Weights of a small GPT-style language model, trained from scratch on English Wikipedia.
Architecture: rotary positions, untied embeddings, normalized queries and keys.
Each number is 128 + 32 x the weight over its row's rms, rounded and kept within 0 to 255. Layers, rows and columns count from 0. Numbers have three digits each. The size before them is the row's rms in percent of the matrix's.

# layer 3 MLP down (transposed), 256x128, rms 0.102, rows 15-86, columns 0-63
100:118065134151101228144129055106105088138071138148120125119146155201105133160118187146108109164139174165137111132118105130167140144109138157105081139154146101140126145131090100106089075148169111
096:126115129151158100178123158117146122144127171167116169136122108111123133119164140147139060131094036131144121186159159105126147139102104171150076109189158100115125149215110073093143124111114143
093:120150071120166135148085150120116120144136125180105121124110103185125140171096145187148123184051114132165128098124150146080109107028156110159110162152114169112125128130084151117082143168142149
094:148150136142178139170151117145129091107128108145099133111099167090124154083157137131185076122113069082157089146093097139161153158212140143132144073210118139085162088133162115118147077135131091
099:169104083125107164120158124088119132156086091113139197104123158134122090091156151149133073142070086117156084139098127099138129115167138116138090133162201136194130182164117163150149128154133116
106:176105087135123117140119157171074138129119152091147130146137123148140067162112110083107162083048143081101161174107154215181167081153090122126115148116183064102123132161163138127147201113114094
104:044150128167151172141143099156109116107135080157081155181143141167165128082128120128059145116046145142086093128093156131085136120091109125155123128100105075079115140114136073162121172111121080
096:103109158146147129118117107119135134114071128146127133155141080165173189107094108138123142092136159120091202132137143128051177184142064086137137154129107195161118137145139089199082130163104096
096:095111117165150127119091116086140153168192166121140131160131121205108147169096129106094121156091126103164177129115060112150147108099121136146138145060167123125155150171134110167113225088104154
096:107087113148157170145190129173132156184132213130105074084211136141151097157149113111122147135047070150127154091094127111124137107097075113154136117110151146126146105132100147161085124127139065
096:141131126135158123115177146101146166168142091161175126191128124136150054150123138194124072171107124154066164124159141192081141135097157153134102119130096065114105139157156034151084139105085122
094:131174126109110130174115092081117065140116180163129157056117162122172137146122154116128192173142083086115152140149151092184088118127082145175114085127134163143109135103154126073071152149130134
098:178145097191144095119190111133090129146041109103132111160082105141100152169102186096082139168231140135126162133151122116146095144100172160143097139092169070119142117110134069092130163060106159
099:134101162105083111148126157142101049181086172144153152103128099189136095142145138129185169151097090128137149196155086180136116150160075191124113103126120145136158155157111104099065061105144122
099:093166114163137102160140112084175099143116123077159068141106148053083083172100190092066132127067137096101157098141156128088177173066129165110166154099131089107122127105174090139104142089183099
101:074097135142117081167115102143139146139082118151103091171158116113092121178102119116130119168086135127128074193130117151142121162126134154150100131183058174159162159178162100170126131092145136
099:125126148127098156147154090206089096103149110148117073112109162134114194115142059133116176066164154147110129104142165094107157115147075141182154149149092081122102129169175136150121123147113125
099:067103191106135150173160147109116148137069132142131068135118157153165119134098084083160147107138158135122103141125118185152119142122136123169153067139125111157143103109148188049061154121153136
102:149119115137108177085168149128072149130093162098134124097143124153107132051101123147168101139132090130154219108124118152130134159155084120104119118165196098114165086118147149115138094122128161
106:158161106124170146153124068132040135180146075055148130164125143119142106169095141113142176102129139150107102177120103144126174101100121193144162122163123168112130137097145111046179124163103188
098:150109106104111096160106118163059161175139131177168153106113147103165138138121152104091066144198135106145198189087156180106077152112146097145148118133134158151127126132123105134088130118158154
098:057155138125105172132125143128091171146098126152162114092136171189129184136157160120114061114074114114086171105137103108132061084130108108140150061060159193114157077119120118158129151117162153
104:074163118093082200130156147068169120084060162140164159125169121152182106119122107134096174084091123129139187138133130076141142148095193136108136147109147101206125186105151117144102178109131112
111:091094111157091090113121079085114128185116172152152156169145064077180212074165140170149149144081179123156108121115130122120188112136126120087080090178152137150108127118071145199125134141111109
100:181120158109128174105103132145127065138149102140154149155096160113116131042113172137166141138111141127109108073123134089152114089157107140105157169165139047171137146201075100151132089113151077
099:067081140153113167103121167185150118107083149116140060209132165110142086053162069090073222145151125121091115139085142075099106146104127095136155142154077145101166143152133158149135121163134129
097:135118165119096190080100126071139137058136134110145128099127163082122104141104131089098128127053141135069171131180114051149137177155074058137116118065163106054097080151147146138153113158153119
097:111097102101062178067089149116087091152097110158109200125100096163132097123125188120167161176161142148115136120094101134209125091154125131141131136127186152125119142095124106112130178098124195
099:114185107137122142154100124154110129112084073101143154059132117069119103139073148095157138148219117122166068153186133194085111096106152111145167163172159127069163100171117111134120130093187119
115:140099084171048057116089147139101136107134118087121129127142157104130138120173126122121096054147193153146174158136064128182123075100080113167132164071168100104123185154163079159112129123147124
101:129116138123185153131085155105131109090111171157132149087155094091107149106125131093073123103171081143142056208125119166151096038098146077129115071163154153129150142064075093097184134146149136
090:094150110128141107170154064102103095072112195084126156109169089104150193122162162151121090132167140185101119091048102142116068083135091138143147121129159064125126045108179097164111116125118112
102:114172171124174077165087104135093079109113186169126173118056155132144095161131189086123121116106149088050065133154178126108144181162118135079129143168140138139171195146076133070108087140115106
099:177027117136141123171113121148123130101072115153139147162090179117084164116166071112164111134125128130130135131126166104176113095142047153093165121126147122127132148157135135092185079140163136
091:116076175139081167164076107152120074130155159081042140135123104127069140113097115121153106141088096138124189123112133110182154110131136130136157153175122168087118134104153130058135084155118124
105:126151126157142123112081150124103168120090142101139111115160133145147112145063214186179091141064112158168139107125122165186125110083117163154106144104138133140157112144066147084137094080090107
102:127111170150139086106172142176145174103177146134110178120089160094119082137137204090149121132149132147161180112085136133149139185136114088124207136083182082081123137148100075093132143129178129
098:130125107113123104181069129083114102163128056165163147083152101143122106103107203134133117132164167111226152124108124168158124119143098199143110128137140135196138091124094122167132099176124113
101:142132132132117105099108082170145182125087129137205146122113077132164129190079138176132104123224153121065081125191125092158126113070139097100125120122142104094177102078128051110125159116089127
094:139143116152118118113132146136151126122136157114068152164158112117136179138121159133066173093138137166076149157166150146119158110109140110204146100094121106102135192145136168189151177117110097
107:127124152128134093084202104134144099168114146124163168143137101161121159145102132112134080152173086150103135138049105104092169098134146157084101119133159069109135113081154130143134104070070191
095:093148171134187143133203155102099119161112149094082171105109093139127127139181111087181083113090140173135106141088076134104116127158129126115173134131054116140103116153155184166105149129136134
097:105107080141136128165110136184136117163148111141107151180127136109142143159114118110126141132139098087159058117092113093146122140199106104167146130172115100137111150145123195198114145151132156
090:153145145152133127102147128135118107134120126140119140139129024095163114086154136148162074164071111180123134144091114107052126119124125110173101078074087172084113218151114126126108150118211143
104:103159106174115131177113122098130138155092100155138146185141158083137114159114105138087117053162071137126111120127135149178069105142083080158150109145078146183138123118123134134128079155121175
107:150123152108132073129169137080058085095090162128161114115127121104177103167106146098087157069073105185086120120116116157182118125138125089115134142128112164124185106143071135089114123179110146
111:153093112104143093105124143154135166187150137138169189145096055130074167157120137121080119138182148136089171052167144100150122180136114108169125115115135171168120139206133128137108132174082130
098:111098110119120139127136099124091118099160124186133123154191118163150087105143082067162102188155106151116139161112124100062069138125183117094138116128154148133126117145114136162187105213135127
097:128140162170095143155139099177150062148065091165079173160162103088117098131149143129120135166150143138110115107106168139139127145125118150110123116115097099114116132145082098189114082183128126
102:130145069101123107115129088178138089140107095125127099126165059089120138184137141083120156087133118150216143108122176099067171135139124171135097153125167118143133080146125147113109142132152138
099:121162081156107146098127189099136073093146120137179167047123125150165150123140119120124078138035133131177124082108086106111142116141105127139112140140153152138147106083177160129181142105143141
105:118113124139106123163123118084156088112169143147142145153159156130067141135104154182113162096126000163132163176124120084111116166131154117142126092082157172168050140094132166120142144155161120
104:147100149110136087147163155170130155139088140148117159138080154131196083232117164139099161163148189115065133107103188086117099127163103114127134154160135117120121142109064132043110195104114147
096:178149144110084141122161128107179154090117101118140155117146078095143116098121158135173092142182129066139183140117086134186126105124148115096117152132169102103122146084137085206074125158080090
100:129175140108164093081108116172098119080150151112147122154123121140158175092176128100141134077111131137137133107092120117144141113132139067138123124127145202133211119174092072096148171088129152
098:172099191083156191065159136162133102121123163123123136111144151156130138131161086108176111054158108164150120137083179088085129107142173140125084150120203152159099115102133105125136048080103108
104:104184198167137162130177126089143117128095091174115118194146113120126137027130115124151147132120100100124088185114081095077073155120100114137158078146109069131111166127155111157105116104096132
103:155132144172145141196133079086141154139170136110116142098115123125160102091136110119128127128162128077133079114117138202130124134137078185127104129111172153117160066091136133115087139144195106
105:112101132107105134169143191117161184166140135140168174169092037152144102141200081108136174098171140081071197146146087137130100177118185150142179081130123138130143129155082116164147179135135115
108:135087134144116121133097126152081107097108161090120193150057095141122089131095160098125128154209136120095110120223131111126091095097150093163071084164171110152173106161129146172105109171114065
106:167135093184114142147067096148098124127133136104070139075107107075146137146175146108131182148165100196127170137098166085154145098110154090115117137127108155105145173100109152160112130093140060
103:118096058180157079197113128138163142147143094148140154116131128154132138137136127168113148157094156079109118052158040142145138132127094151129164178206043125124092146122137100109165101152166104
100:098128123162117068125105189111137169139118151159123163143103143101129136157141131103163120155090196149119164118137115154087185094121132164147100168143091173213126177073112107127141122075087143
101:151185127120139058115163075131107138149166166128114116162148140168103094098149125078105148223131143134119136154111159125172181096106101125151169121121064091114171081064147178180112156166070084
104:143050126118102151112117191106107146091140124111088127166167171120130105081146155054120147144124168174123088123115114145146130119176099099160103076169137086137110118175106143127219103162139113
109:131130149154102091059105141144166028132112090111127097147132211130154089115141149074112077126100110163123112154125131133160100070114103148133102085144107159180123106110137101144164143098082128
095:165090084123169093177112109192138127131144157149118128156127162102135102115136105091104158174151139068061153140137128053141166108116110157180064101148132105179122169163126114154120145160145101
097:098119108126149156142113108191125139095133157134161154171112124145122113121129106149095159092240169077121161130135110037150106109160107122126133137091061167085123116134196102160094127174201160
099:144148154091156150132077124113116101151126126177118110168149058099124111207187110103144118172125106106150123086117067092108133115143112127077153159132106154134153120113077091147061126104121156
109:135161130075122112144084047140095148161071146125123083138127183153128119101141101076085113172223114138187095124180102133143122136116140127109145138061114146132096118144135141049089096103153169
096:084169159138161087181132127116154121123140081124121121113096156175159109179130072154130086142137143142127123066164085161104081159115094074176118146127158159125106145111138107157127089152113048
104:148142128099113141120130158128121083105192065110091116147145161092153063110138091138162130127170082152137131086105061145112139143135179158161090122092126129154074108120110149105114077109108162
# layer 3 MLP gate, 256x128, rms 0.22, rows 16-86, columns 0-63
098:139142139148179102127080074144171108081093093047128148139112095077090082138167106086075163130085111163101131085093128145127128118083122070130196132101152137207118131095096147123090072113115119
099:135179124140155117186084129126142107084143128157122127131150101195112150139109135127095105173111127113066136121148109156131114083115102163146157098092097204105176128178132102149167108094071149
103:151111119156104127111115161082172110151095063121172060105156143129160105185111146134223119152158151119129095092110137126156043104170124139137138152145167102165140054084150090100116128154108106
102:120123113131103136175138155091172037155122159131190127096153157169139088140177156113090136144150123146151132112134091131103086145115255128188094131122113080160138077140136154092143117137121127
105:078134157070114111170063159118164080100114106108144159137145107161110153172128094086155135108134060154102082149156154141141147145168142142127179083120124114146111172138088067081133157113151156
107:078150158078106132123146131100133116050117160126148056167146100151155106166117210150144149152083119171109173175108160139083128123086121158144192099116121141113124095165187174163128135142166073
100:105137196091163165113166185123098086110170131142135150083097099090095078115108113153102097178118052164128084070108125166117167159092114172131148069100100111139111144126176178113116132086112077
099:089112115088111092143100164092102167148184097167124080126107138108110097175149119105143127162169126126148141075128129106124138157151121061086165159096154061148136129142115111167162125120131162
095:160115139139139091120091179105118125157065143128137112133140145136085128177100136136146112147112110154141126113121121130144153089170081076167218119073112158088155120093071157151138149107143120
096:158149123052108202142081132105080132115153111152149079133128140105124128106119124108070089091093112140191157121127224131097124101157091137117130181096190151120160114107121143145100139130089100
098:084153131058094114125179160073132055153163145108200142158099099069161130148141119054128161170113133070128134138153089097137131155161163114084116122147149136150184097112103176121220115077148090
096:159136155135118115071145108100184116199183064120103162152095129097089108167112130063111170149116161090130124097099149170083124117099114139121169116140164183194136113114147069108126076124071123
097:152138075093122060145125121077122089130052138141081092137126068118082150116164145111129167119150121111165129076077113110193170147103146157135149131159087165178080172149126147138129022073078129
104:081119092126060129170116108122097056139116089123128118166119094084121126109137160129101154109082104132096153134137120151089156110131112128096138170131072172125105121129166141211133107111093133
101:146107142141142127127129144113165102163126144160148137126105150167109078143131143068141107120098098132090077062194103153108113097120186088115129197102075187094137142151221146096065139168114105
106:131129149090173095097121157100062196143149116114165122156064129164152104213172108154181165111145060189135149113185123180129112175166192103075158150128123106162111131122098163120076099073115113
099:115141173159161098110129141097117095045142112142147108162048121147217086145093106133154126141091102169102080177100111107092135130145138138093123141135191165122091118111152127093119136061130054
102:043098139114094079153153156111116112152122099173182130095151091092136072145121150095141139201162103193104134097111123133099149163146123124114117080158110100133173063082067171124112136153157122
097:143164166170147120120211107127051154084187135108142070140133125121126085205120118113123138156208158146166109128150178129109172111145127137176197136152144163127177193133144082108091106128164075
097:160055108092081171078090104108161121168154104208139128167114141130203118108130126105105131111085069137137153099107067147083101148143148097119157078139146127077102162137097112134157090116126156
101:116118154089167133142103125138164108177129087124073119115101131055225149130165125128171084133106199188090089146075191102088149133129217082167092130183188145156154093143135139159134099153122123
102:108146121202049127120118090122092123142128150190112157134081117154170127134129190101113165182182141159119148185134152104092179171144082150124117175123157168141128119163128129181100126118178101
103:082143114150103150101132102129055127061152153109140098119103112114158128186150095103167121089115159180149135078211089130096152145140112144092128086183114193132168133149139130087161073167129164
097:170147158145084127180129154140087113187167139184137083109104101111163165161157150159143125155217135135112135171114131141146177152174131158158086116156142163154103196067113086107143127170131109
096:175142132135073184100171170094124128132123136177128125140165111151126193189193098101090110096122091104181153121155118177146141171115193162072136144148173111106114117173152090094131162077100154
091:192090122159122116098124102082097154171167114073120054116160097161114190188179097104139177162176157137107113127086118097136155118137076161126127101143155185208174177135131157106074089151178082
100:154178106029095129167080123106090121113092128123100093154124148128118154120182113121156159117132120130158137137117139083090063177148136164133145179140163100107106062073126095119211144082116134
110:159148135191140099176123093178121107186135096168156139126144099091134106106099172112149085069133129112164133152147115100114192177151073155152077160129099149160185137128152157143118141115128089
115:133147157129100159152119171154073096111139124182137168170158120082135116118162156113164142091129088082106131110124064103132185125133097101121125115122167185146124073155036112133058102077111175
101:100127097145119092169119126126162092144123103130158123114146084175122101167073142149115137117120158118095147147087166115116149118127150099123129122097109111147124154080117062104105181145089119
095:112121138089140154092161125085174123087134156114089107223138166136154031101093125124133171098159140063133110121168136134086187129110080146132129168083118228123084095043162107121124073110127048
099:090163141204163125102082081102121125097082134156099104120082133134143109108176133115184156125134133108065145088158112113146126115151108140109139154088103077172062091168152146070113163122110107
104:131134094099137151160158128145124121085135154185102138163088099156139118149154147057207155150163105165138132138155147152131094130090146107153085041089127143139128189111112125136129112127134190
089:113124129124123134105100105092110122159129064140149112137148086122102143051078154118133107160145172073179203102109147129134179115113100129148126166136159155112142119134197088141094133110071133
103:166174112109130121132124153103096087130094149129110118157148127147181140167163141161132108148099108162178113110132153125110125142138179009142137143118085161129124102158115100094064133075111117
106:105106210145125105081151115149066149114138103144108158131012139141200086155123124169144121135138152164141145104136126153122180176153125087173181127130204123080115117102134112103104138118173112
096:121201147127124121068103098122125147102083134163140154127128126134133103116097187135119156150082135105097145155128184165171153092141074169107152102083101139181107126147054101129158106124102123
098:140111147139076088096176075154142102029176119146089136141128121102171161176066158110169110142109165090164132154154120193123155162160126128121162128138133178095119142048183045128100140129127114
100:081160153166104141149101106126157112129123122102130145150159033166126125094163120178135104121130091139092095178075149054149059125124107034140110193111075123128149116119145090151170140187124144
103:127101139151108092115137154093109105133060101088095110052139074125156093138182124102084103114102130121195118084118153142119160133143121111140186127118101109132083105102141147155118101085088156
102:132150142178083140117129114161069117044126125139142123125125136127166187136063124114096025081121143114144086128169113078184136151085102120146172121118176136096138166110124127118122122155101155
101:157100142119131144153156173123060051081145127100110056132153188069085136099192128186120105097152109133106062161156153119103152104157136113147133073150110096115169085161128132061080146112113078
094:154136122124173141067092124134138062105106129098127055122134109108114124101171111105085149106107097147142121144135156143102103196079137136139109151108068138193093140129138105118117120120086098
096:139102151156142104105113076160116144078150123171158125124106152150154129124130072090122143126146122114180192173142058158063121134086155151149151171184106155100156104211111136111113154085111103
105:151110082172153113206114103132150114104063143152179072065084083126169133114152111089129110131113142138131129124147106147155128154132090127088123125109147098150061162081128145184143156082130116
098:115103102119058091180101110150163098107091136130081156126109185195136132024100112120144101122105172124163153151102192114089171137116110098096138161131173102117136092137145076156146099105124094
097:110126133121153093162139066102086121117103133084071131105134106177079106129152091194136128144159104116079158070147211120123108182127095113150090079111149061144103172111145109179142067098158169
103:075123174096113189178131144191106132087086099147154121149128098179132124149160163163099108102110111152100145121136142103112099075111200159100112092127173105191081132135114088165100148107101096
100:143124125063162125160059118152113164161096148128123147148192093131161082164102138130094111102092133113124127159178093097033144105168118104095124154151131102128111136107152112158121216117136131
104:172134142101073152132105138164126119117091113134119113136159151164173195191158107152109165139108144167158196145174124164092121123145108139101168152091083120066178131147131142114133144112074130
101:122110166142126106099157106079097126116086107078094124075108118146121074167141134122148113053148101194093052048161112143072133131073173146084101181142147109123147097138103126151142074106138173
103:162124185149151108144106117125139170120147123142117127128103118096116155138092153174148110131129137138159144142072152119101140078108149066122085140100111113088114149087131087092096122067104121
089:130110166142107105131149164098091111125104124136128171134085074191153069133181129164127147180129142113188089115145126116127103108111178153155134095197135106178100143126097184125186086073106106
094:141154109129119195198171139175145142117116119180202115214138138131128133116159130152128197125194128118110152182099087110136154111102120118123136069164124185131166076154108083148103112151158104
098:124138085111133093143066107147129134126160085185133129119136097083097234149121101152176140131143101100065074088091130154130167148157180139164182178155089110092152199070118100135119105145182139
105:125161114110214158103134132145108129123122095186094095143130072128099064053145096073117144076159068125115108099170067159151096142113139152138111089087097050136137145167142136109115090160101106
103:155127109111105138129120145153104147143077182149116118098150098167124145119157154136139177157160147161132092159152093118107101158146108122218119124137129148109152193195176106103108102152121105
102:156108159137143122170167125089105122130134106151112127092133109149073091154172102204109198156151141095143106108137110172123151175122118107081117161114139132149150114154102129137200140115170112
104:130053170154099061118147095039133147152151113156159165185183105130122143081091131142156136129135134173158101123142100066104138110114116136064082177143151135081131097153099130163177138144087140
102:123167153177117111164098163156101149108183124140144120147045095148070147129160100167114118103206179151141133151129152100091180159123147084121152201160152175104136136064098144124091092142113121
101:148104138101065149108083155120159084109124112146123149089133120115139086077146126149110164129171140163103077119115133123136140100097110130121157163155157172085109059095167119114114184133159155
105:084140138086134059169137151086179092137095127141138157129087104162140068165100128074208143159098140123082140155125123112071146165139145122141131122106073155197144096214142134144097116167122116
097:129121114115152087168175104088180101122131163139099095103122098092092140121084095191161127148151127133149131143158144121115113081132095101153155143064105119118126146125153127119098108169127130
107:120100158112101119182120120144138119131107114096118191126116091135149084117099118199078174141101104172132152152060156188142099151104179098146084117067121186107149125113120118180088117105080089
101:094131139121091109161106108187162090137104150110147051110076127138099073190176142109137140091183116180134143118109110135123143078094152120141113143122110103067065138125172096130139126141084169
101:118133112164143112116172102159096076132123176114117116187102133123088143124135151123166084190094057134145106070190135163182133151112128089114087138172079121156139116134092075094109100126110114
101:099168190097107099104093185117109092079148142105171141129114187113150104170119074092165115093105105110145129115178143149150104212130154083169128130127141139098127087118093167080072080119132137
103:149136132182088113142090144192073116132137076131144071138116059090149102087107111117122107104145166150111104074092134093148079176153074096149198133164173109118129128132122162177117104095086162
106:060160189078148082190116099082123081122109157134142081122112150144128165116128101132120151160100080152140112167117109101072042108097107163158141159141116144138124098147151098187192143148152091
098:202140138098132131141122143073133056129129114117135151143086173132156195109097162146137132159083172076116197107162105128072139136149181131127164163120126114076035154137145095114090103106180153
107:109097148118167105125119100128108117092133123187152146163132142200155102079231167108168154130080070139149128152129100166154156118100147119137168215152119111100123092137168116113146149151098173
# layer 3 MLP up, 256x128, rms 0.224, rows 16-86, columns 0-63
093:142147073120136175148102113050128144149135107086099136151153121177121150142121152142183085100094148141114168142110085184166101115168057122112124149115069136107073102133101140117131156167159090
098:093180142098125143114131139173161186093091145065128135136128055104128063089105166106115135127149167131079131168133145079126156140083075109143118076099114158143079101123116123100116090069155107
102:124149144164142101189130098116126132112103075132149171080157190144107119160147126113075126071112137139109153103152096169148138140117128121083138128178083095142160097122075129161143173130101129
107:040088123117113135111126128083095098192155087152111150135216095157100103103086156160135189096074194116129076125119113185123110136110112101145141103153079159134152105095108107158083127117116083
101:162081145129135098123141126107160194159114074114167141150112142159102184177126117141113141142098125094106085148194046165068177109154097136155097117105137141119130188122095112081105126156122166
106:069157055133142151132093135143094065083144182130103100102152126160141151085107165159154130137140076074136108137164127099136083166144133174077146081121159117140156167134056156122106073072164181
098:153116123085111130158167089150173102102080132116200118103162203128156054100106175122139157094074127158058165130143070117119181104119089095162134089139129192103127130155194102137118120093155146
102:161119147148123124073112055119103157075152180106126106173154164141177113132137098139128139159179076160095131166151155118140144092141156151147047149131135109118111083105111134153122168088087141
094:157122120056148127081194073147106117122122123100113077190114136109149132129102170101116150129099130107086104090111141122098161179138149132110209149138115159200162152118127136182140095124114133
100:098164139144127237145128068117085121114135109111111067137137101208078148129114131099087125137138107079143117133116090147219109137170221080094113120180134134144124107131121133186132128116091097
096:141143142110075102167168195116128106144135179142117137163134147080102094127167137095104193183217136116109192118113124113127118180188084145175135105173142143132097146118104115147104112110118104
097:091092093060183094118146134085068111139070157149096137132126139143118153172123089155158138138092112170127125081143140043100140191117127096141095158131099151057141118093168147066145101139148148
095:136100147106152108101082104094109108148155107115166106159136177170202122148113206163171172090112127125126151143152147139120112170159054123148109126109153099147157139120110162184183151125157135
104:176077155075110138098114104128115106088181170136097158138087062134139109120090076117060134126112158099086080156151088137124088097107126151080127155128114089090114147089136081146114105098076082
102:115149169156158098137104149106142115121194108134176150131093142140123118112148167177101107180129174173107179148144088125147151107147120061171128161171134134122152115110120185117204188104084065
103:111115096196110122171156089105153091129142125105182153091093091135132122104116140082056174112122117157158170169121127119116147140133084094149125101184207140071133207169103130179153131186096119
096:101132130151123166201108147094118126101105124097131107126123093108136083186142103114163138106094158099141124076098097133149032125148135112188184118158117135112114106136102105091118186146103142
103:091134066169101123150143139157052112099071175144151221163130130144110185172128192123146122112122131144122134183137133182136132113106116157166122172184110101135150065141141137104102133136157112
099:149137080099120134185133131141127145151114109124118191179136114112127207142097135141099155091167127035115114119143117151106136164086149157101102144121119206134156129091110114089154094166132233
102:139163111183121091169172193100140146143090095125119177126159153149119139100112210076157175085127132078108198109141124119144129121123076174166104075124119097184053153157185096105142159203138132
102:139166148161136147124098133153163140135097136106137083177039138161113126175190114126121147214028145099117135220114150146162108131101168133131103134116097148117121128125151147169139146149116146
107:126142170099110156161116115075152162154147118112163181182137110102182065096089149119175144144133137098157105143119146132127135132115105110129191111129115080154073127125135142156146175098102163
095:060140132200131127134113133119092149202163115108134085041116187125171144123120167098145096138170106087077131146177077130106153141118159101139076077136098129133102111137102146177113099118117149
091:171182118102160155146107168133133138123127054156167149160134098123129120125127138163196113137189069164120074151107137134141076133143114124153085091177064137149078154108091156089154107158105138
109:126089106128147094151123158117184130140159088103093117139131108121162117154110226127080080135146121115128183102178146121100110141195116135131101120090151141119148121127121088078175076165147099
095:184064096187118110140143128125144122108126158111067108150132111178100116150124067126123105176085122154090119113113123022144088121104118121060153130124156141144168093132129211169145089135084142
107:065092103104122116109133060101126138154177085147098134131172132130190148132143107112128103154135123053160135100118162076126123192070119158167146123156197104117102159188112154145120097100146094
113:072117076117107126093120081138114215079114094158153066129118139101103170101089007071131115149165116145115116130150031147155133143153126127161104117122146137119150105154167087145189138122170095
113:128100106120106105086059076163137125066101130143117150158117146105178144133150095190145117129120154143142128144142161142193139095120122124108123102131072165108090216081186150099139135113135101
094:203078123166076092143128084117130146143132132158079111163119099148114100147150121164187104107133136067136062142044107105189111081086126142206159103191150132179159125154095122139136109125149113
097:182108175158116106141159184169103122163146161189107151113087120120100151130136116100143109103150179148183124081151088088094109134112118114117081111066199089102084121114127125105142192100120130
105:132147150100134156100100200124107119184085086130165140124113125166131112134094147125134157151168149162085051144141137076107143091095143069133175157100123151133173126163105148120087159040115125
106:136101124133144057076117146160170113116174109051151170103139219153119136048142117135128138072160149095111156136137119105126145179139129151155090093167116125095157118175175082146192033094150174
091:126104151084169160197095121102077105152099192115179060123143157136122139153147153140088061167122134149128158111085128104112134106164129121150117097101119096122129193199140110172161126113083134
109:122165116100083090076151092105157141161099169086124109136080181138161069076132103112124148148090149115109095116101074103094108126129157089101102138144162154118132085159137144070114133098105161
106:162101130053183078133126178138149187081176079133176150123197125121076168162167202121141145136175168099152103099096103152151134118146153138133081110092156150172117133157118142150132093142148137
102:139115147115143153114188102106136135145150115140117091147145161200096084105116129120129118144104135165168088175138137144152116155143115155153153196155107175138125102107179151110127153179162168
105:119087086159150110181156069081036073119194149150157155141152132122142170146073129129146086075130115147124159136109154160137135088126073130086148129110165156111100129127133138115128155134143092
098:142097061095113167084138109104143143124104143095060157227135130169140079134135176130087120127152074115175185177119136174073127104160133091131098199137129102161162102074082160116146128075139092
104:111073231099151098125146122083119081092129144138160101082120113137131077091099132159107130112132201162136109148092104183165127079133140166122127139094138109114107161136118138150142097144147148
104:116160161101162120065211168106116127106075150140078128113170146116184152100115111101135143151100100190102150123140115109104128143113113115082100141172177105136155153127089137168139165136118149
098:125109111123139104103100172105182125093129157117106113110078180125100182121151143140100107143192115057125101138215076121145136215121154132136105145070105170151102108155142108100122107121116142
096:142095180117132104123094125189138190124129143116115051163140131166148118077077131132084093066156150146103120091148148125136078109126142066130122100119189093130162071107127127104088173155119127
092:135137137192187118106119122169115080129098154145194098125106106163134126085091191113098151075125103149165109102159120142094114112093112143110155141094189156208084171157168168171146133094133181
096:218156166106108160085102160109102167136140114156145099148153139100086105169078116116083132094122161099086176147088136091124127171105162094134183121112100164150152094116118173150146108089126136
100:146108119103181190120174112153130128190109155036178161131151145141098176194145130167153127110127144191103111066142150150111112175185120160109152145105133143104140203159109118121153135132145117
101:129083126111085156048121144130091107061103143122086144077160147131149118155145098103165133147095097075116161151153141144076085108175139144153173119128122140141110171133164148155155122121099204
101:131160113075133158118112093147160112130147157153111071135143162158154113156152098160118199108169115133112105083100167094131115136122103118167075147130173125120141120130117158160096085135103137
099:102132039097108131091151139113119160168073102108119098112095104131066154112168121126112182166136171117141167126128135122178109140114146156143077139104142185126156121071079108142136160114092126
107:100183139156116174096110067143139098160094127110079136164171101102168111180093066117114152138116143152109188098195129151142184021156112167134072118099185133130139108149101093129152091124087114
108:155140120187129139192039123129166058134166166103149197172106175083128041127158111115113164124083077161141132125183106191137107181134104160168126151147079131158122179135161132115140092126163134
105:133120159138154043090093106150140121117144107108080116180114105128078132179162199156171157114172088108121164131134159117155126126110102134180132105157143090087127096183123154164136136112073080
092:099146117136131155098145111201154132149156105087141205147140118150165146106111119120090092223072081126165127132176129125145096128086184140172086212118160156051091064095110145108159109093077157
094:073131129125144037110082095122136102148105144162130146140129121163152105112127090054170136129101157102141101119147116124137156157053163122114125144106159119108085138122175146104167101043174160
102:158203137145136130130112125111122127116119138118084136167147059133125130135167104173103139109204159143152162093105138132123136145073093114145184110192074180187124133111098083156113175139031105
101:123124136147111122093090149138134132121135194145073112131125101097146108085108160102127167090173129139149146089186149162121116095154140145164109115163120098091128072168133140115147094125094119
100:145135137186173160111142131153114126149183070154112097153077130073142097078096137120136146112143136114175115142130155172184140125174125115080130143093102117195165156078154150081100100136174112
105:099115155099074098117143151146140156161119177112120107186120138132157135162152082085164137097155122125121140027088165021113133145097136122141123060117129077061078135154130137074156102149131148
111:080126102094105116110149068102092156182132178128126107143120075139136129106058167134156096081157151105185047113154139097158140165106145189114152116113161163064154065113124132193097147116143136
103:108122135118125180091064113134119130072118140193096179097121136142089120156151086152086141157187145165155112096131152139108130114173165190183140127114132147123077126182165108100155095084121077
103:131230146128085140118154141186158090108136079093152089135147142073106137159125097146091103109151130134083128057079124117175088144138127150145135099132180122151152121143148092103077128178165128
100:113139182141122132126115110160116148232066060129120149125094166133071140108111151084161206160157177136127165131154107091155148118168131125162122144112175097125110153159143095139139082148113134
096:113070124109100135092083075157137105078077187107138144094163106047151122084068126084095104145071113139077132111187077146161141097104113157102156186069105119106118110128165130137116142102120151
103:165138115117104238137166127144152129080154140134167139162166070080119076140127109113145135121148164148129127110166068122150099090120182073113053098189081185068170131166121108082110110133144129
100:126140122112145122097150119142101097109126093149176141202088167183087138101097143106088121110163092132156120172122085113075102111108104103132086104105127096092141090167143110130193088133140175
105:158131133131143132160111108155146152068131105124138087137115111109166086154136124097154147152133107035130149124197119157203135092171146203097152115052175118130088125155118169121147121134156069
103:124107115135099123156100069181191179119138151121143118124140141105096115116071149117094124138209129176113129166121109149113203074072085137141113144124164192163212121159162113170165116075140172
104:120145144135165166158128135090155120105124108140095120126178112149133165148154155111130119103137194126176138172074127135136119060158171161139139106089092135149119190138140053093116101132138138
105:117197147159149119084133131095185093082107099113108147085167109127128107130146173158154124154119165148127068157134112172147088122192155151162128117088182151139154061125113117168124118080176132
100:119074087109129149146094119161125146111130179106157123111157087123144111088103103111079161091115147160023067114131114140109166172120114144130100126154128110180180121074088167111112103181099081
104:121078130139087146114130147124149106158136108217115175087140131123141114088068181127052124119171105153099129127076088158131116110094128144179125065143130106147130145119094105118095083077096156